{"num_hidden_layers": 22, "hidden_size": 256, "num_attention_heads": 4, "num_key_value_heads": 4, "head_dim": 64, "intermediate_size": 704, "vocab_size": 1062, "hidden_act": "swiglu", "norm": "rmsnorm", "norm_place": "pre", "norm_eps": 1e-05, "positions": "rope", "rope_theta": 10000.0, "rope_fraction": 1.0, "qk_norm": false, "attn_scale": 0.125, "bias": "none", "tie_word_embeddings": false, "parallel_block": false, "init": "uniform", "init_std_qkv": 0.0312, "init_std_o": 0.00471, "init_std_up": 0.0312, "init_std_down": 0.00284, "init_mimetic": 0.5, "optimizer": "soap_variant", "learning_rate": 0.00492, "beta1": 0.95, "beta2": 0.95, "weight_decay": 0.17, "lr_head": 0.0137, "max_grad_norm": 1.0, "warmup_steps": 200, "schedule": "wsd", "decay_fraction": 0.74, "decay_shape": "sqrt", "final_lr_fraction": 0.0, "batch_tokens": 262144, "max_seq_len": 256, "doc_mask": false, "train_tokens": 1024000000, "max_steps": 3907, "dataset": "wikipedia_en"}
Each number is 128 + 32 x the weight over its row's rms, rounded and kept within 0 to 255. Layers, rows and columns count from 0. Numbers have three digits each. The size before them is the row's rms in percent of the matrix's.

# layer 4 MLP down, 256x704, rms 0.108, rows 0-157, columns 176-263
098:123087162126170114131164131098094147210146143125073147137117155127123145099156188186108126114104145148107140111101185203126132145105131110106180104202148163123128104170166078120109148108076152143194183149105098100100130130133111189137122143187126160142134201118161
103:172180114176137123116177153131105101153156165153112127093142110147154145155124140145150113161130118109119056140164100102145131144118168119173124140097121096098115100140171112148120073130148133147146108143090158161093116161173146076125088168140081123126128100087136
099:127120131084117125119152081134113153193159077135183115076168130149074154119121109114166183124143204130185072151154081125103120101140178149153117158189156161165144159119156124150099177158086125106123153123119110179083056073170151074160129133120106138088139150137064
103:127087083104099155087130190174112125139121078120088116151108125146171154126071136170128170130126102138108120085155142165101144141156164124177143155117126123088122196191112041059081130115107157159163118105150203116118167168106117151105098122152156171146084154142163
108:122131157125196134162115153144078119171127187173051104115119109098178151094160109137120143134125133109116088137108230190154076093159090139109136117112111119150166143141112161148194144104144132112163112114150129136152118134121145148107154100064057215105134088140142
101:121113138175187160131157157124154117168102078157133105211148097126117135129126134150086119085115130126120114131131127149136167128119104174128157141115067192135196129065117130173159169167122136172120093112178153120131126166118078150129096138138055120151189135114145
097:128126104143095154099104126159040159135169147190139161140127142146061090126155175073128116097068146105137130116161132139137121121187122118096125115111163251139144139116113103136124145154122152142104178088184179132144137167209058130148137148162136173131169083157109
104:104124089132151140136033106162087142111139156086104084058055146119152096155155138125149108106072107133102126106129104082080141171069073081113081180135047171166149142128089071124144114126099157110157128159124075167135117100140131079111156092078103133119133197114098
096:123147189106120123127084129108145143135108134136113153165179157109155160112173119137084145134116155097091152071082136084113151085118086170109200153137171148158112173108102146203105142132040185102093191091137153074114162122121207192189097133124112124122094122166162
101:123048171105105135157121143159169140074087095120154137105106144139132050107142142016098131202217159155139154088149138143166175161197102124126120140123122140134130104100175132150105144124115148149117164174118153130129099150085109157158102165164085121119144080147158
104:207131077094155080130101090131088116171105111066126174099150103125199148113171132088128137055136162130080190172157140194169078118174128125125147099102119082102059150156091091123115128131172177115148235132112140164090087148104088074120107108099093124105121124147163
101:193126135169133163133126121105111098126140130134108116104153125102131090139111124021183119069149090117135097060100138173146167115061136096119134154119122160164128150077109136148099159084180147116094141168092181136124093140143130123164158097081099125166070097125167
100:129111141146068132091163145148169178139139153147129126081116090085146042150134070163180181106142132127164099091127128122140096140130067157172120171129117107142148135156112138143152131105118145145109248136178097178084137137076154067119098072134169123066160118109095
094:160151130118099158165105167117150132124089130139093171140128103091118161056119118115099192139116147089141056165080104110134123094112096110116077124123130139127131133137113121135127134089177135127147087105097056114174050150112249063129104073099130193108146121096171
093:069091129111119164095112094121120156142128086131117078128166099145144142133114117127108125163134110059091144167112169099087093084160114052097132105121166150130156155111146140178098191105158171110135135128117138096118134155094159079136044171126174110148168114124118
101:136105145203177105101136146125139137097087145100152150092147124120118101166132135204167092126077136083074153064127170114196109168135097131141102132118115095086112143186153074102117166101183129128112109158152065098145139080113123150150085093124127098123099177062172
098:173134117112163143157142144150109100156085079142101137083143154153110179067123135144085178134112079160107095115086183095125148140119096126131129149134100221038185132043122205100138129053112165177174112149098154171146078132064154111128107130109084125131122105132146
096:115130145187133131185056135118141156177148107029131099090136185130062126123145152135151118095132143129125100131144126133144106113182090166124047124116106122139115102099133146132108111088119139138092148071121121128223126167061075133097170150122170149123137104131094
097:161148159141144103153113112150133126101125176140139154097155109133167134123162092144073103122147118111094156118113093123120163125145059138181114168151084140102154106178092157108184178113151110107095116095160175071112142183083070134118113131129116135103127131117144
103:121185129056147157123125129160131066164179102163095181143134174185127122149119111130159088099136111117196161085130123155154204154099080147110126141154069141119146146155162130127146097180144085176113159095165187132094182115097194130163138099103094150096146142076101
099:128155119114127148170141140162184161119083141132189116119137154171067150064135184171193146144111128111122068104048114138111187080117156137105134172121197155139143079097104133151098119154144084123104161163093111139168092132165082104113115135157150071124157137125088
103:162183122100138151088124145110113112206187070137135147128135079106151112076139150081141130214055110108135133138098167092111162139063092163067105163083143065129161126180118125179148099121133143129161127094116182150117141144111106179227106099086147148062123138141131
101:167106105103203135115102167123064098116088133134126144114157133091090112083140117133100150124151080077155135114164137134143200117080138163158100120136087082141152167091110125180141129144134183184168147150169091113122141112086140064126117092146193161130113127123143
100:113083119142092067157118092105141129136138098125148139124157123168183121140057098141115075120117187164150088134143105090152183114185152136129139129071124109182144167059116080175116075173100087175142177078091095200162118134120114100166156096098111155113139171131104
102:114115042087114158128105176087093127129135103130168146095075122174166104121101099136125140143092247074186105169156117104143153102108180159155058114129162137119159143125113109099114139152161075130111100127120215160170171133083158147162092099132107117116150136124078
099:125147118147091143183150107173115135097130072178171134132109103114122140126051181104127130146154143166145112155216160157141146118104139192082121151128102120124091067165071110097104145119164120076088075096038073106061100124170098181132168124124156138163155139141136
098:114077173185116135114143123150109040096130077118125139146086155099150134197149142179081138122131137082063074092141149106144156150127132104134087095167104146121129171124109135135090147129145148121109156145109167150083156150156150154108157106156095087132156086109138
095:114141102132110121142090124141127136175120128175113119126075161132039174112159123180114076129151199171098136142172064138101084169149206106061138140128108134120122118126122161117151176104133073106148140103105169133170128140149107170092091190102059108100147155090137
100:111134110121131115130128067092171088160118066099097149154135142082116120177109148180161101154107144106155136164135151118169160110111093115036128059144111114203105114149147087156066143115169148086125120180170109145104071151129063170139148122140145153149166087149074
100:118087105134165098133141098174160087123139163070097162159147070172115123105164148167181067128129078097115136114116114182126117168111166143158124167168077124083121132151055166067058112130176134115134104136071198084148161109140121149108184155101141151179107155086149
103:074096124123109057123150093099168155134070130101145169114077142088062127095164164145085143181173139134168149072136107145135104193102086099160139164125138124095199141155109126096072130078161155134112187124083086164113149055103171117129115138126171128111141102116125
103:191093164122172130083066109122113061124152145163182161166145130108156167118117097157123113143114162107127119119145106160133117148183112123106166212144080154131148079117167058173106111114114120092135056112183092148080148097141117078129150161119152120152081138106122
100:125098129126146148124090107097080122016191139109082109083141080101115136146068130139161078118180107157111060096137175108081152132192095122115086151110160130081053102168098160144081130148076133162134147106115175113083066099167122101100164127098104092162094118118152
098:092134136178070145126152151117140097151094147145144128127086121060128100130120146113097137129119114129134144128172153105210158133091180176091122169089108123173162126088118110158155155151170155128160125096145062096115100148101105081151147129125120151148146142127180
101:040151086093107032100042137128098129164150204098158115098100125143150135160147151123119116127117138040073102094144158103122195071098150100166115110127134120184176102117122137131128151088152088151097136113086126095103128118136136079150138094146106110135157091106078
104:062094138122160150201110182181140130084083114121139110185128119127101138154207132081089149072119124122151136106144104134097088113154117114136109123149053096132146132126103081126117118152150152139074096150136087121134160125130128112136106137157143104103110119141170
099:168129160112179089083165167093194187201117106156151099176079123106078064080118083078125063090080140142185108180126161135139034109110126122106144114134131165121104087132079101132209173115120105139103125185185120151190139119121147156127184138107113172103116097114111
100:162181139114077100069168128157149094105136147191114148111155128181118151122160153151101164115130108122090115168101172106173115144120128078114099107160193078137178138074143194155093113127180142119149087072161130127081129127144026114149086109097181151126167154150136
097:102101096128098174122133129170133115132128173137096094121179150141157093163140136163114145145180108101138133115162159129127181163149112136174133204170061187125167148171102169092109138162096136105123083157082077116066117110136135170140169124190108141144125137147102
099:101077190091150147076119138100137198097195086093151118134026147137150114186141196150092105175101139068144126114113145135144104135068149143089135132077125148122126152140116117089103147090057138114123194184206222142111115166152110050152090158130158111110169137160143
104:140165094044120146085088083169121168132097119100108120109131154172120186160140172136137150120088108196034179113165109179104141137132122109126103084119119058177076082119196094097143236120135152160181103104117130176097108082096142123145110129113166106169089116130147
099:080168142139122091099183142186113110116082155121137140136141135134123125135124129129155137151151119127132151129133140199127135101140113159147177133094131097108184168149057130077067143121155087115081146129108112070094139109135094150122066145104082152152122151148139
100:207155188140148147124137136112109146074117127102112162118139131086058126171144109085050145137119167130110155120115167125092084184119121114121132093171116124201123118094128104163132172090134102134155119142150129115161162160152142191116161141189160110123179144074105
100:098157118152130120122077128086167121123138105131124140103168189170153096129164066151142163157146157139148127103101144147156118076141113184170124126100081121182105149206134213082153168157104136115163161090146195128072150114130141109179094094076104138171101155149097
100:102140112144183182116128129098128134204117105119090128102103130169115133120167199070106119104138114227105189180170133141102114076147104218152110148095132109114161104129153147124124164124197145185153106147181143092131148098169111113192133152146026144115117152194113
098:136153180064100143065115156145139125139111062169179114090108165145147141134118148176093121120109099174112137153157077107156078147161115099141113164077107065095147178114120111085099184104201117079139120089136122100118106094151089203144159097164136153155094123140161
102:180154120115091169082105113128123118133146144068150134133132066106143115111131127039186163122180056107218143105141124141081116138145084145145153110070169071191145158096101102179161097160086213086157079144152150094152129090098070133098201135155114109138147111117144
095:176076125162156139127116093163045129185073102134159105117119103157129112141184174173134107111120160061119151122055133117107181185087164125107173071120132147122082090123075070116163124111134128124112132134110113138185149141123105133153126157125034159071118110158171
101:118164180125099122085170128153032125075120155125120109091172117134160114128073146130152153162118167145102138146117143168086070107068140162113147118096097092115141145099099118092127130107136218182120107119169130198118124134119058151056113162100124175118127169138108
098:187173148158117178078170149117172146122114148131084091135185114167160138116112106129159099169129086122101042130136124154127163076134117090136116170151102105132142157152151144126125149149137081121117110154147167143136108147099125149143138175127170134095162098121086
107:126157118149149147133099150106117137131152095161202121072128137159151110139066088178111112116145113121106119155189159103166217159138076111101109117127047125139156131158138122127135086160129151143095138096196106089113098082044149155113114125087088070102135141123109
105:144103114124118123155089126196111148111069126196156113096115098148111071130067106103159135103128135122100049148081148152126077151119163074151139064157145133144150149195158110093108130101165113091103136092121085106125087185105131102154189066155092096081101186165128
097:149090088113124168140176139135083139130122121079110153118109158126135103136105128137102166143099059148106097145123142094122148159182084074135105071191086073132128137132168089126140129082134178109093128084212118137162175252141128174106122095088138092166127106107099
100:137130175116195091104178121125142092129109052126108054112023137075143151135106136081102108159178164132126169128135113177133107175157166137112184130136110167136102104095147141124141199146145093138129148126098146171064095077161138146118159152090096119094117130151165
104:192161160147086158067153064080111102103122107128128144140109094113085135113117151159112124192154145129110156145173161105130156146103137117170148155140093143113147105128085094115148136157093149075158107152138130124083130113179134114098142145050109157151114179135122
099:086121142178083107104108134123099129115140146181121150099106152103133138174110080126096102162094134134108184105108144118155081200144154118180178146089150138116122047116139100097118090156140159152101170164174180105095145160121103128142088122102137169146110104139119
095:105095127125120122116081084138113095125062136113104129115176173128156093069151041188159126094053218123106119107132173186078116105155146115140132102112135129050148144137158113157147133084168133104132139164162141109154148077085081169188087075086123138142067136142114
098:118128147111115106121158103188105130118156160142158108181092104128099180154101072081088148189102163114149098129114096131159161072089158138118130109127114163174174093158144101099102158088116091134125143204101064101180151210128161157158156102086115114183122184091135
100:158178065088129123166114111079094164112092122163140136174099139119088118173105115128090159154159182073083215181118107131097193124034151182189107101108105135142101140121089183167067108118120135080115189144142097107155111149121164197144157148173099134135126146088152
103:152156123118140122149150090123082122007125093114200174108150081104151170167140116108195087130054128132118073144134120058144119085123161115146183073140122102079162074151059141167084158100146088135118142155177079142143023078205139075136140164141172155128179080073142
104:145166122160128118123103113105101111155081137147138153143121135136078115112159124046181149099156123082110093088105127131143135171181137123083128111160149165133134129129116082187079175093114132189117141129111147179180149123184124123073138137067177132139160134217073
098:158127142084161140126151184130086170099121077117169141074102128158154119111140159134121122178166073160094202112172151096146104154109125115106090112131159137133110145094170164110104173153157133090113074127079109150096092113171082130189080134120137134125106157119147
101:176124142152169109106149129132157127122090129125132094098086188088133121158138099088159106169110044165142128089114148047176121178112149113041136128174051180117109127138085059124194165037149102138193138127195159125089145124124115140065073118168077174093087060112119
099:094109159155162143108158163146129105080123143157128126095101139134099131117109062154136162134140157123153145074084113113138143066148163119081180115154155112146097035095144101164106137131121112144123150124138160059124089163170118096186133173099143168084113204093079
100:110082080167175164140162117113116134104149114151138135130145135079094165129184127124160124092098099112108127172068172084131131077149192105097150188141118144079163153170129101155150103084142135188129131162121174134150116118172160149116111141127088166133123100127076
099:165153161190161110098110131095104152140163108081176107127161148143129126121137099067073129137129136155103127149133105108113084155130097103153140118148149096127127125148055112113182018137100152130132118139120160139163126099157068106116093084135086111103189141151159
103:099138192155118151133098160141141121140096116109165135119136119101085159116161068119151129116140142105136072161112169226068120187100053108135141110104114183145188134088166138171125159145141078136098120154119066164123144179134202152175140149195075155131165149124107
104:125159162084123126154157137165123143105144155125142084121066106152084169138136132126146074162135124158158074158101131152179106141107118109155114087127123154045093097159075149121166104143089106097114155126109090145086097144131074102111072111132098205131093124133077
093:100149078169139129110138088148191164101093136163101134144110131126140111125164107144100091125081125136137103077167116105143118142123117107170115141119159113163124113148116114133147067162161073157132195113169148081088135097227134188131163089125132118145176146096172
100:138152155101144104150152054133187141164117149028100129165193158083146158139138126130137072163085086133130102147141142236146141097121148155164158154113139085172151146159158129156175136140143168149100170171107164106133207168142134127109104071136131168142156146149156
098:124143125135127129131146178124126125115097124103150180097144198074119150074117129107100184172071178140142132168045084177134154110091129112106155226060170146068129161158095111104100111149122112132101150114180150139108133115156085090150087099096125112159141106125110
099:214155179164166139159108161119155134107124107151103095131129046121111124070150151105133211093113108132088097155172069135096110092121160153135120147190138120151120052147179142134131123118171109128143151170142145148113126107220186121094095140153203059147115131181109
101:153092136113089095155119188113101170164077137130109183163105107130154135131142103161116143100167101123170124180173159173117124101109063139114123085131108099139167089161080115173149113151129166157163102183102128108134113161076120138170121163143137130061175120148105
103:089114095165057109166165129137096144098125130145123156199151152110160110197182108121145119164100132070152115065119186096124131091121136115174102109053088159127156166141183112162126129115133132143094158145118112118149113156087158154128130137088112083119138119146148
093:125115111143148168087156200106144154130131121116117088136141165162124125145123070068117098122190154089117096123141153109126102117119113103164144129102111097137105131153143123114125105143125110109086110159068160168125139195098098139133094067159143139104124120178091
102:165106141153099106095105133078066101082106197125075086179093136138115134155154161172156112090078127114066144147111071152125063139082154092156118157124126039114125111162152139094113147110066153139132131110165105138143166166128105150168089155154107110169185094117218
102:134071129128144176115069092129154149124102160095121101146131125128121103124108142142071141116180129152171132157115089135131155133108180127169150140135098123129121152109166146157096101116123119119139094119109036111186131119167181169072152118170110172136130183127106
098:132201179111119143116129158139086167160117097139127100099162122117163066090080162148117090077156197164105101128076137126100113135139106124125133119143061114071118155077093151133195099171106120098118077181122101069091127123088150139144075121083159143077067123070111
105:127169130115124154172144188178100158140128102186187117154120086168123192069168138132092099118180144160190126107136170133186163148120117103160109143090164060134119132114083160132089066135078132194113206153151082132093153114127139088133109096179177111137206127095157
100:090163175104054081120124109133113174171073141159172117121148171122153087124109138072111146110138068141105141113106158174121123088073118097100131126096171074203112158119142104105110084101121171166103144164098181095141179101130112141126158142088096087119181147153148
097:112122087134112132111088125147089096147123100172110124106143158108161172110110088159051101105141134129148122172123129074161166128137099138137095082164146137132156119168059084132150138177180072177176133097146186169106150063092095099110139023152123144097153090120104
099:125119132124178118041107133079106098146147131112104129114190114140238161137143179119087164140148123091094138129118140096134137145142175140161083111113127128083095114088150162140102121138123124092145161129048119190170050149084116159123119136125130125149107134101123
101:090142082162076080158056084145115136113162110140104128086146121135091155173089115130088086158123099135159126100168099105147126124164171077134085174129147194166111103157186101176100192214081131155114158121143138124098054141088115181142134085092108109050133080143117
098:107082149071081152097121130121104152118124120120139120115115116097088123144172132135138093118143099141084049073140133062095154146080081181133129112141092112111126103110129130125135100172136159085117132142112140107136164127160109138170193156129153132204082188137078
099:113168172126048112099105147116157075124104151130110101164133107189077176136168156086078151099192164103159077158077097113131155120039152100121084199123116118204131096154127160131098141084106177128117126083144092185077137120106133082120097117084111139120156122101123
101:128110070106118144124101155081059102176096120088156158135131112178079126060134078130080097214152064071151130137142125090144116127116136103093088161143049134138146099149143140089108104140151110107106135045159133161106123133141158154077088134130178140111116127153150
099:171102108102118054110095123164103040157184117103133162110150129160126159071085186133114093132092121177181132111088095157059089092108121098078141119153102143076122091172114085077105194198106148127162105147117143146090141151102151144155194095169137108097064121138084
103:115162169145133179145105108128129152120083170169160148154161140099200121090151202123164104123154172121155164186167116114123148145157112095108120129133139169066098170157148146106153098091164111130102133087153111106139166094158130127062113184125082136179105180082132
097:111111102157143143121116101117093156105148128155133147096121150136132128159134136121097147123158080134122131142142124123136125135144144153128060089131124171135176070124136123141097131178132094086117132165118113089165123127180091117113118138182110171142124112146114
099:181134120149128126150103110185135146106140117126136064144130143156156128139100105145234126101154150148174123132146159173079059116117108134117082129189080152177073080115097148195111120148074166122149083138149088143108092131147147111133106104150136136125117109165125
100:055150118174149126145159104176118149146140110182181157213126139106111158129112099099145125135088169141100122098127126108120129124137111146133047173145130117167233107071089145165119108144132090151130124124157117134137194146087132118153070133133075203080127063081154
101:112165143152156136072136136139142163134166164116137110116128095136104142107058131093070083123137119180101144133181144128099142110191126129062142141129146180140182141071098125106113102084172171159136067121107152070118128163084117141177123113086101095141118114174113
099:117141132114091144109166146152115120075055113183110014123120118174133180067123113160094137117102149123157133139096086134118118063101139111065073112114085120088158178118121145151120102118124171128145115104081174131136154125141110142098118112106158113122183152181106
100:181139103087159171143132144141125124135169132169168115148092105156117141082132113103109135183137141096100169126103126132134161103144072093142085138184165151172132066121137140150111160131143078088129150131085143098143167153084137107198129125098141114139151112106030
092:047140117148159108112161084119148105098156116138159150131102114130132122139101109093120086124195087068114091162109110140118136177194132148148104088141085132081146100089151123164126105154188112100200071078102050140141131140141138113083143092125079153097099119205127
102:166099118077152180054124120138129139101111188074117079187098131148128146094087155115136091081141100111132124181136108164074099110125151092161158079158091172092136176158127116095116176123124114134132095149102141136034114148124116150084131114132108055193127166152201
100:173187169124142113150094174189206142080189136149143163133206090081170128118124120141111168083151106181162106182079120158154117129094132141143173166054157100139161148102143116100150112108116122149090086128117136150160149108104104165120125071136155143156136150132082
098:126182140171137116085117027103118069114173081135148113107108115107140133217134146155173118159099101108171102170138136134100138097141142156119127149125152110143056081152079105090165066093125105096134158164186142174153139149116174102174140129132121117164107155114077
100:152127081134099066078143128082109131117097112132081170103137101166076159139127150124029157079099158191088137157145064155101122142149137130196177168074135122126075112114155175128106152134138143125154124084136132154174089140108142147150160110159110123145105145112110
103:125114103139131041136109146183129137180099115160131119097126095089143158170143142147039143151168159124133136187079050102163138192155137073109044152096173130144191196130167090104122126096144120139098126170105087140116141145105083155116146110101155125137124145113131
099:109071169101144059115154101146124122178153090137130107126161149129133193188108069134126125142129119145102157252095167130166136125119142127201111098130143129102157076129160095136167094103100164153078170076147145186080083110178124079105164057119092123171142119124104
102:143130186158151108123086139146141193151164141078129077123153081093148103136157138096123127098119081111114144156082087117139082138134182157126100139145117150104109189122134083139129084159150126159097098159122133140214117070146131128065127113064061176108157111138162
100:148163129149131087140135162151090105138160120152121179151135147094133129173127039121099116102103097118158105121145156170137143188160107095073146070146122066121078091119122127133095177128152088081143145109120094107139119152056145120153150149146183121145140172179144
098:183137155147168118205174162101033138138124167184142142100129098112146130159138097115097117098126106083159118136148145153168139128071126111099175139159147147099147107153127058164125134120169131120053136111138155109125118144123152061124126106167190103166126156154147
103:157170113180095066099208093085118138160146101151147188155115161175109151102137118163132154125119131101170180094067150075177135100133133104175148088146165128131103146131196125079099126078118062102140138149081102102129070153120154123151127138109110123096136089080058
094:164119160111187092136134151131141164123085112142132166154137099117120104107116126126150147087154124161116131100156133099131161146147078151167121127080136094174117202094162120089142173085117073109099132119090130120114076158116099155161157183114091128110113164072087
102:196121133153095174133123167113129196133136135112115147110109184143135149104084096145206134074146178113174104134072236098111152138148143177088136158115124105096182084119147183061090181138114126103170173141133129149130120137100099047136143160160131154125101105123086
098:073079133144101159160122104099152088144138142115137100143167161144116147141169078106125092079136065163175139138115150137138086118143144128105140102176137052133196140092098088065154129154146124130182152172163116113147175113113178143109118203178129094112130074201187
097:132113129124098165229171120094178130126112107117090140145106136146162110121123097128129100122136098172159137191177093087094143109137129129139144158109081147157091122168119157117127082093172142115112116135162119108131086115152149167088169114087159142122179083118172
100:198170156096109063122149109128145135126082139116067077178165181185132118068139128185122156157135141157151173151118124144198118124155121089155122158148069116107216107133151065134134132176167121111140097112127119122138158132120128115101124072165133142105113107112136
095:207167088187205151104109140096064094154164056119098139157060073110113110104126085118171084109160112140086222157128159134199097116179152076103145137134113112085122110105085126104161105108117169112192154187191153156114076172131134182140145190119174133141055175104104
097:110075070124129105159103131161092169129182019140159144121124184117120148152136205071100122113067119161103099154122062099112073203125100146123103138098156115134080126137133138135198103134110077114127116148088105117226123096105107135202119096118104113127107175125125
104:158123117094146088144112135098103131040192082186176100140170185126028102113139116114113107110128100134151105150081108095153074115137182122124128104134120148149115111179091195118119189189115194134148156145098150084151141129108063091111118169130110077151096149112074
100:166117133136172140143143131208148070106138113135167110079136118088120126125153143091118134125082154064162156189116145120150124152182111167117099088130170130161117180091174095214097134077113110111157121094130115099120110154164133075055161183116149128157102135116118
103:185126172094107103162154130087149152092099171134072122138140155110114115127108113118137166133129101090167147165098080066098085089108159161165118144177144105092126173064091165054101126114140152117147215133157133086126096151111101092147126112163125130202120151113129
099:156116176112101119106185182126146141092107159092128203122111109161127104120206096146086194125093144094146152122129105119159148145135069184141062064150114164061151140157105153130112155161180132085142131132146085189127143138121135206118143169072144192141175142161103
106:154111150153068083120138088112125116171157176110061055108105128133160115127178207050108139142108127104180215124132109107053145078191129098090138116130136124079150142112184171119191111090139066177103135150118108157163100088137143046121141124074132162069145092138121
098:156164123106154109119048112111072095143177096180054083129077135086162136064135122144151136147157216143102142122198134132177150094140134156154111120068043094081137134083140105112193106160107094202113116126186106126178130114084156135196134130106106165080169195118171
099:148137130102130123153191148140119187153092127105151139141139155148104146131193132134178138069162125131160116150119123169036135186109134125088095129140109189106107151155172114106106125126204087157132159101097119104139076124117129140117165092125120123163085137148132
100:134100109100118121162159120172202153069118108119083089166139091127100115114122070155169134120166141121120102143168176118127085134133108078162165138156096134091131130165141133159186054164116169107089144132141125129186184138141142190126131142074118074114087081181110
096:188134136135150143134136156117159110143148202145119153115191167087028125139061154074108172110083060091163094087119154148104178158146106171105079123173110100148123125158157126122096081069152180138118138192128166140113153164127095149093142098112107086137129149139197
097:081093137119129141122143181107080088122106147148106179137156149165115113116146150160150081097106138104166128127130089132098138093123143175100125123154126101056155106146119125151128127065155189108110074132063150074130142155119094091141177138114094109074116168151120
101:131143086115122127078025110179147093129071171102109120147170106133166122114160135146154150103151165145105140151154104166155104093133122081125110236140075143087140075137166151135125142151150133165137170047093196166155152095110114115119117123167150071127160110115181
096:117085140054140097135133115142131122116037158125135144108123143141153123108129119146174180122117162084127176165099090121119170072139113121156132133126143147190151141117075158114136111135113134194140093093122090135123106135131091205115111097059149094165074167142151
104:114143145099158070124091097103158133096158099116125127154164116110100103131162074173060137096124138152166130106165193114081104089139109157181134141151084167135153108087139149169153089141133100094149158125128133117116129195121030048076112135123194158168141142116107
104:120116187181104090095119101075138126088169147069120102131125183172135132132094088145197088158062122131133086083201188102184134137138125176152133153133134064187103148148129119109098225130086127126138131113129144073174116103105165147122084166142141154109110066078174
100:155160145143159212125176121191095105124118154105127085141132162154112073105122098150099163091145141170107137100113103156180147148106115146188169134133137108179146118128106143113097130181172148136162118166124109175158162147104143146126182132179092154107196135139116
099:115129150144138124149133086134116084133143165144171146164150040181155141087147109126186129197147079154132124154132139126118163101139080172106143080099176141115120161142162148057077147170134170126152078131122113152118118081092187130135125201152108112143119114171178
099:102103155170122167125113063139104126051146176132137145118095132090139072179069147091129215118158155134165095088145093130127113134115127119149094129106156126151155159149170097144136131132070163062045119107056131148176111115148154138172112144087152092137143133143161
092:133116079109059076184126121182122048123142136119167114128134070119176126125105173093105112086049126100076138096112113096060118153111130115224162091061144193083087234098111125061100119175124119096152069116132118157123167115144130099129142128127203127109124138113139
094:114132078142127117075099115121162174149159113102124169123145182115114158145140078119168160140134137129146132133133090186203144177090094093133160169085172146123110083151137194164127186142154154095099146108118138147107131092161123083096116102198128148133098106148166
102:112079126175044156110163084092122122157199173077134085167132116132184162141111139099122111187146160113125126117120155142143097151086121158119160100148097167104181199118142157094126123181088109128094154118154069154169133133122116127093120146138052129136127099109179
098:155142141112106071147142134132113145086145108116183125161134114152143142178141086117080146123148154123196182099137131167052143124137150160166122127167071132172167157070129082130156139232168115087179157159179090152173060119100163142158107101120191121132131131128064
102:167168057122153168079151113152115107114187108078187227169096116113066058102099139096081114140105131074066145108153116147090185147109118163165138071106160150190127099133134122086190205120059172127190120069175072105108121148138132092162092105178107133100117142178154
102:124106167179114120051111176150115068093153087114164132124173140098127124137168115214143133175134154116167045134110171137140134110116140096137157126130072147138138121105101099147107133161129150167097100159137145143171150178149163113131170138117165114128072126078159
099:160140152131133151145123133172173141136126125120120136082113163111071182128153123106132146079085126076096082147118173098142135107115129142068134066094090145076121100200061128150132112158152176151115080140121085119128101092146138161130142168163181102106165092127168
097:169136168098119132170108130126125149103084080128128081136116186174126155228122130144107094194174109149207078166110116132145114108082090084113099152130189150139132110118143109117200145114119132128082147080119133109147115177182133159148062090121090150105121147056093
109:111119130165092121147093137136076139090127086147145173173130169110119134161120104126159119168098215138140191132080215110083110134125069124073105080098092113091135163159110128123166137097123145119085118104094108127133141111090100111120119102101107107076137100173162
099:120140074105095091102124058147189150163105168094137135135092091116119112057121100128072152071153107172099079118069159122116117122088121066113158159107123158131138130085091151103167122105092070164136097123116182117145086165066153143133154146118107149201130100131169
100:112091117114092114173145121130139096131149137109174159144047134114101115189041130134133136157089101124066141141089142129140126118097077085164084141151129142158181119179110132132188107172198147146097212124072155129112150225124130082153105120129187127178074117154106
098:122114113066095123111154110172168147162117192073126143151141181084122165093151185096107110126167148127092134144119107168111107180069117103159126119134112127078125150127118144089195113155136180125181080112090146082098114097123129207084090107126189149121127175092136
101:190114151129159117143114140057167132148169109128144113118181088112139132124102136144114135139062163153125109142113188119120135149057113104114133140129074116076103144129107112195152169098129134170090092142147157102119125137061175096085148089145130132144147153177073
103:140184068070145075151120159107191165089113165072122146123143095149156145096143127149099121129110104171137090123125144096107139117167130143173096180154153129093124181152141119163110132099154127077130140103129125128159142140111167174103151120068134133104114103099156
107:164161151180139118167133142145043155118128174109156112125127073101082183141150156116144182131097159111111136093117162156121191127041202131095112164097130133116161115137117185160146079146135133140151169142170110131118105089130124076031117181112157100123128139162198
101:127150142089153127106131147118156103097111145086093173125143125185129162154142101137111144116144179118101051085086128019140112175141145156130155115116123157134124108146119139129105157106126111109158170138110191127127181145127138134150128134202175130136149077129087
104:132119055167126131146127112106196120113160075167157114117106166171110123165194180164079071139129161113127164171123095127108121122159158163172165146070102107192087093083132085094146092185108117138128103092134156103132133129133123120116120090088193122117157138146118
103:123115077107110147154124111121126132110119117109116144101125158154131126121145107135108063098091093141131151125128056126123142128088130125073136126158129118162077087196089145168115092150152113094065187161169163140115131098120106111136189163169144102093173098127153
098:146108153167139167171099094083196060187131145102083142120164143119129119136159136138176091150098135069110188144165107132150163160048107144108199121078134149074176141117135127160112093101128117147164174164179100130129089091129165124155117137103139139127130127075103
104:113111117167161125180076151134155153165116121118117176175147119092099091135176134109079114133107154236156147116075194143115094181083125074141128126082096113135126113097143206127079159101161118163136128118134118102168080108159145131076161149142080113112135101142170
100:165125138147125157098104203208086171123094122120146162182075177152159115109124133147153177135133163133170074109128091087103112100144096124150051151090135099149153138169123115071140123137128123147157117121142122166154128109144135104211158123117147107161183158124196
096:114151141150125194128161144076136089153077202056164110147156115177125123122123181085155127088174084132090133112095132084139182087153100105150107141165116082167099143142096110126165138094056110143113126104104105045078109133133128121166166139126152124164140142184152
097:102189094200083133115078102226101099116128041156117130137111190078121070181184127099131165087138137125124136073106131117127122151128102125122189168141138138126102177125141086212177126155126140178111121141150133127137071129119106065160132115140067125120146084151127
102:110134136097131140091204084117145077083129150169090182091117188066158169118108076076146158121098091088139119164082124200153090200124134138161111146068134174091125162094062156108109103071154125152161114177210092159153120142066104140148070086133145083160066082104123
094:138085126101183138082027142136119122138192108129067144191129111140151133177095158108105094123117091126123164149119134150133109130168091148116171144114118199078180156070129129153082146130144166095081171113148149085101122121186170142095157100122138131164086235114040
094:158130167096106148145110202160128130088167142141110135113095120145092129126134129113127083145081120087093193148091138123106167155069148134117202161097106128143132180101111149078124183117161128114112104117136158127219129151137093113103128141160118121162127058104153
099:128087106110144127101069085100148127137114145130174102160122095062098158141164075144110116149149124136136138149091159158082158085070137148132148143069143118201091095145102070089162100068102152139108089076090110142121144157114108140171131097167105095131198071149124
102:118179194154100110098121140109089149119145077196132135141083154131167091155176102124139188075168091161128138108052123121108117085127217132145140185149191143096056175089102168166163127140140105136138087115071144116184118146142191118192180163140089107159126119140123
100:145143101134107181120129130192117152092174204180080110089177145130114127142131138157113131090162107114125138144062078117122135169125103186086099116135134125185093161126155082136120118078120181159130116120092182152134122131137112123110087175128168162166104138128143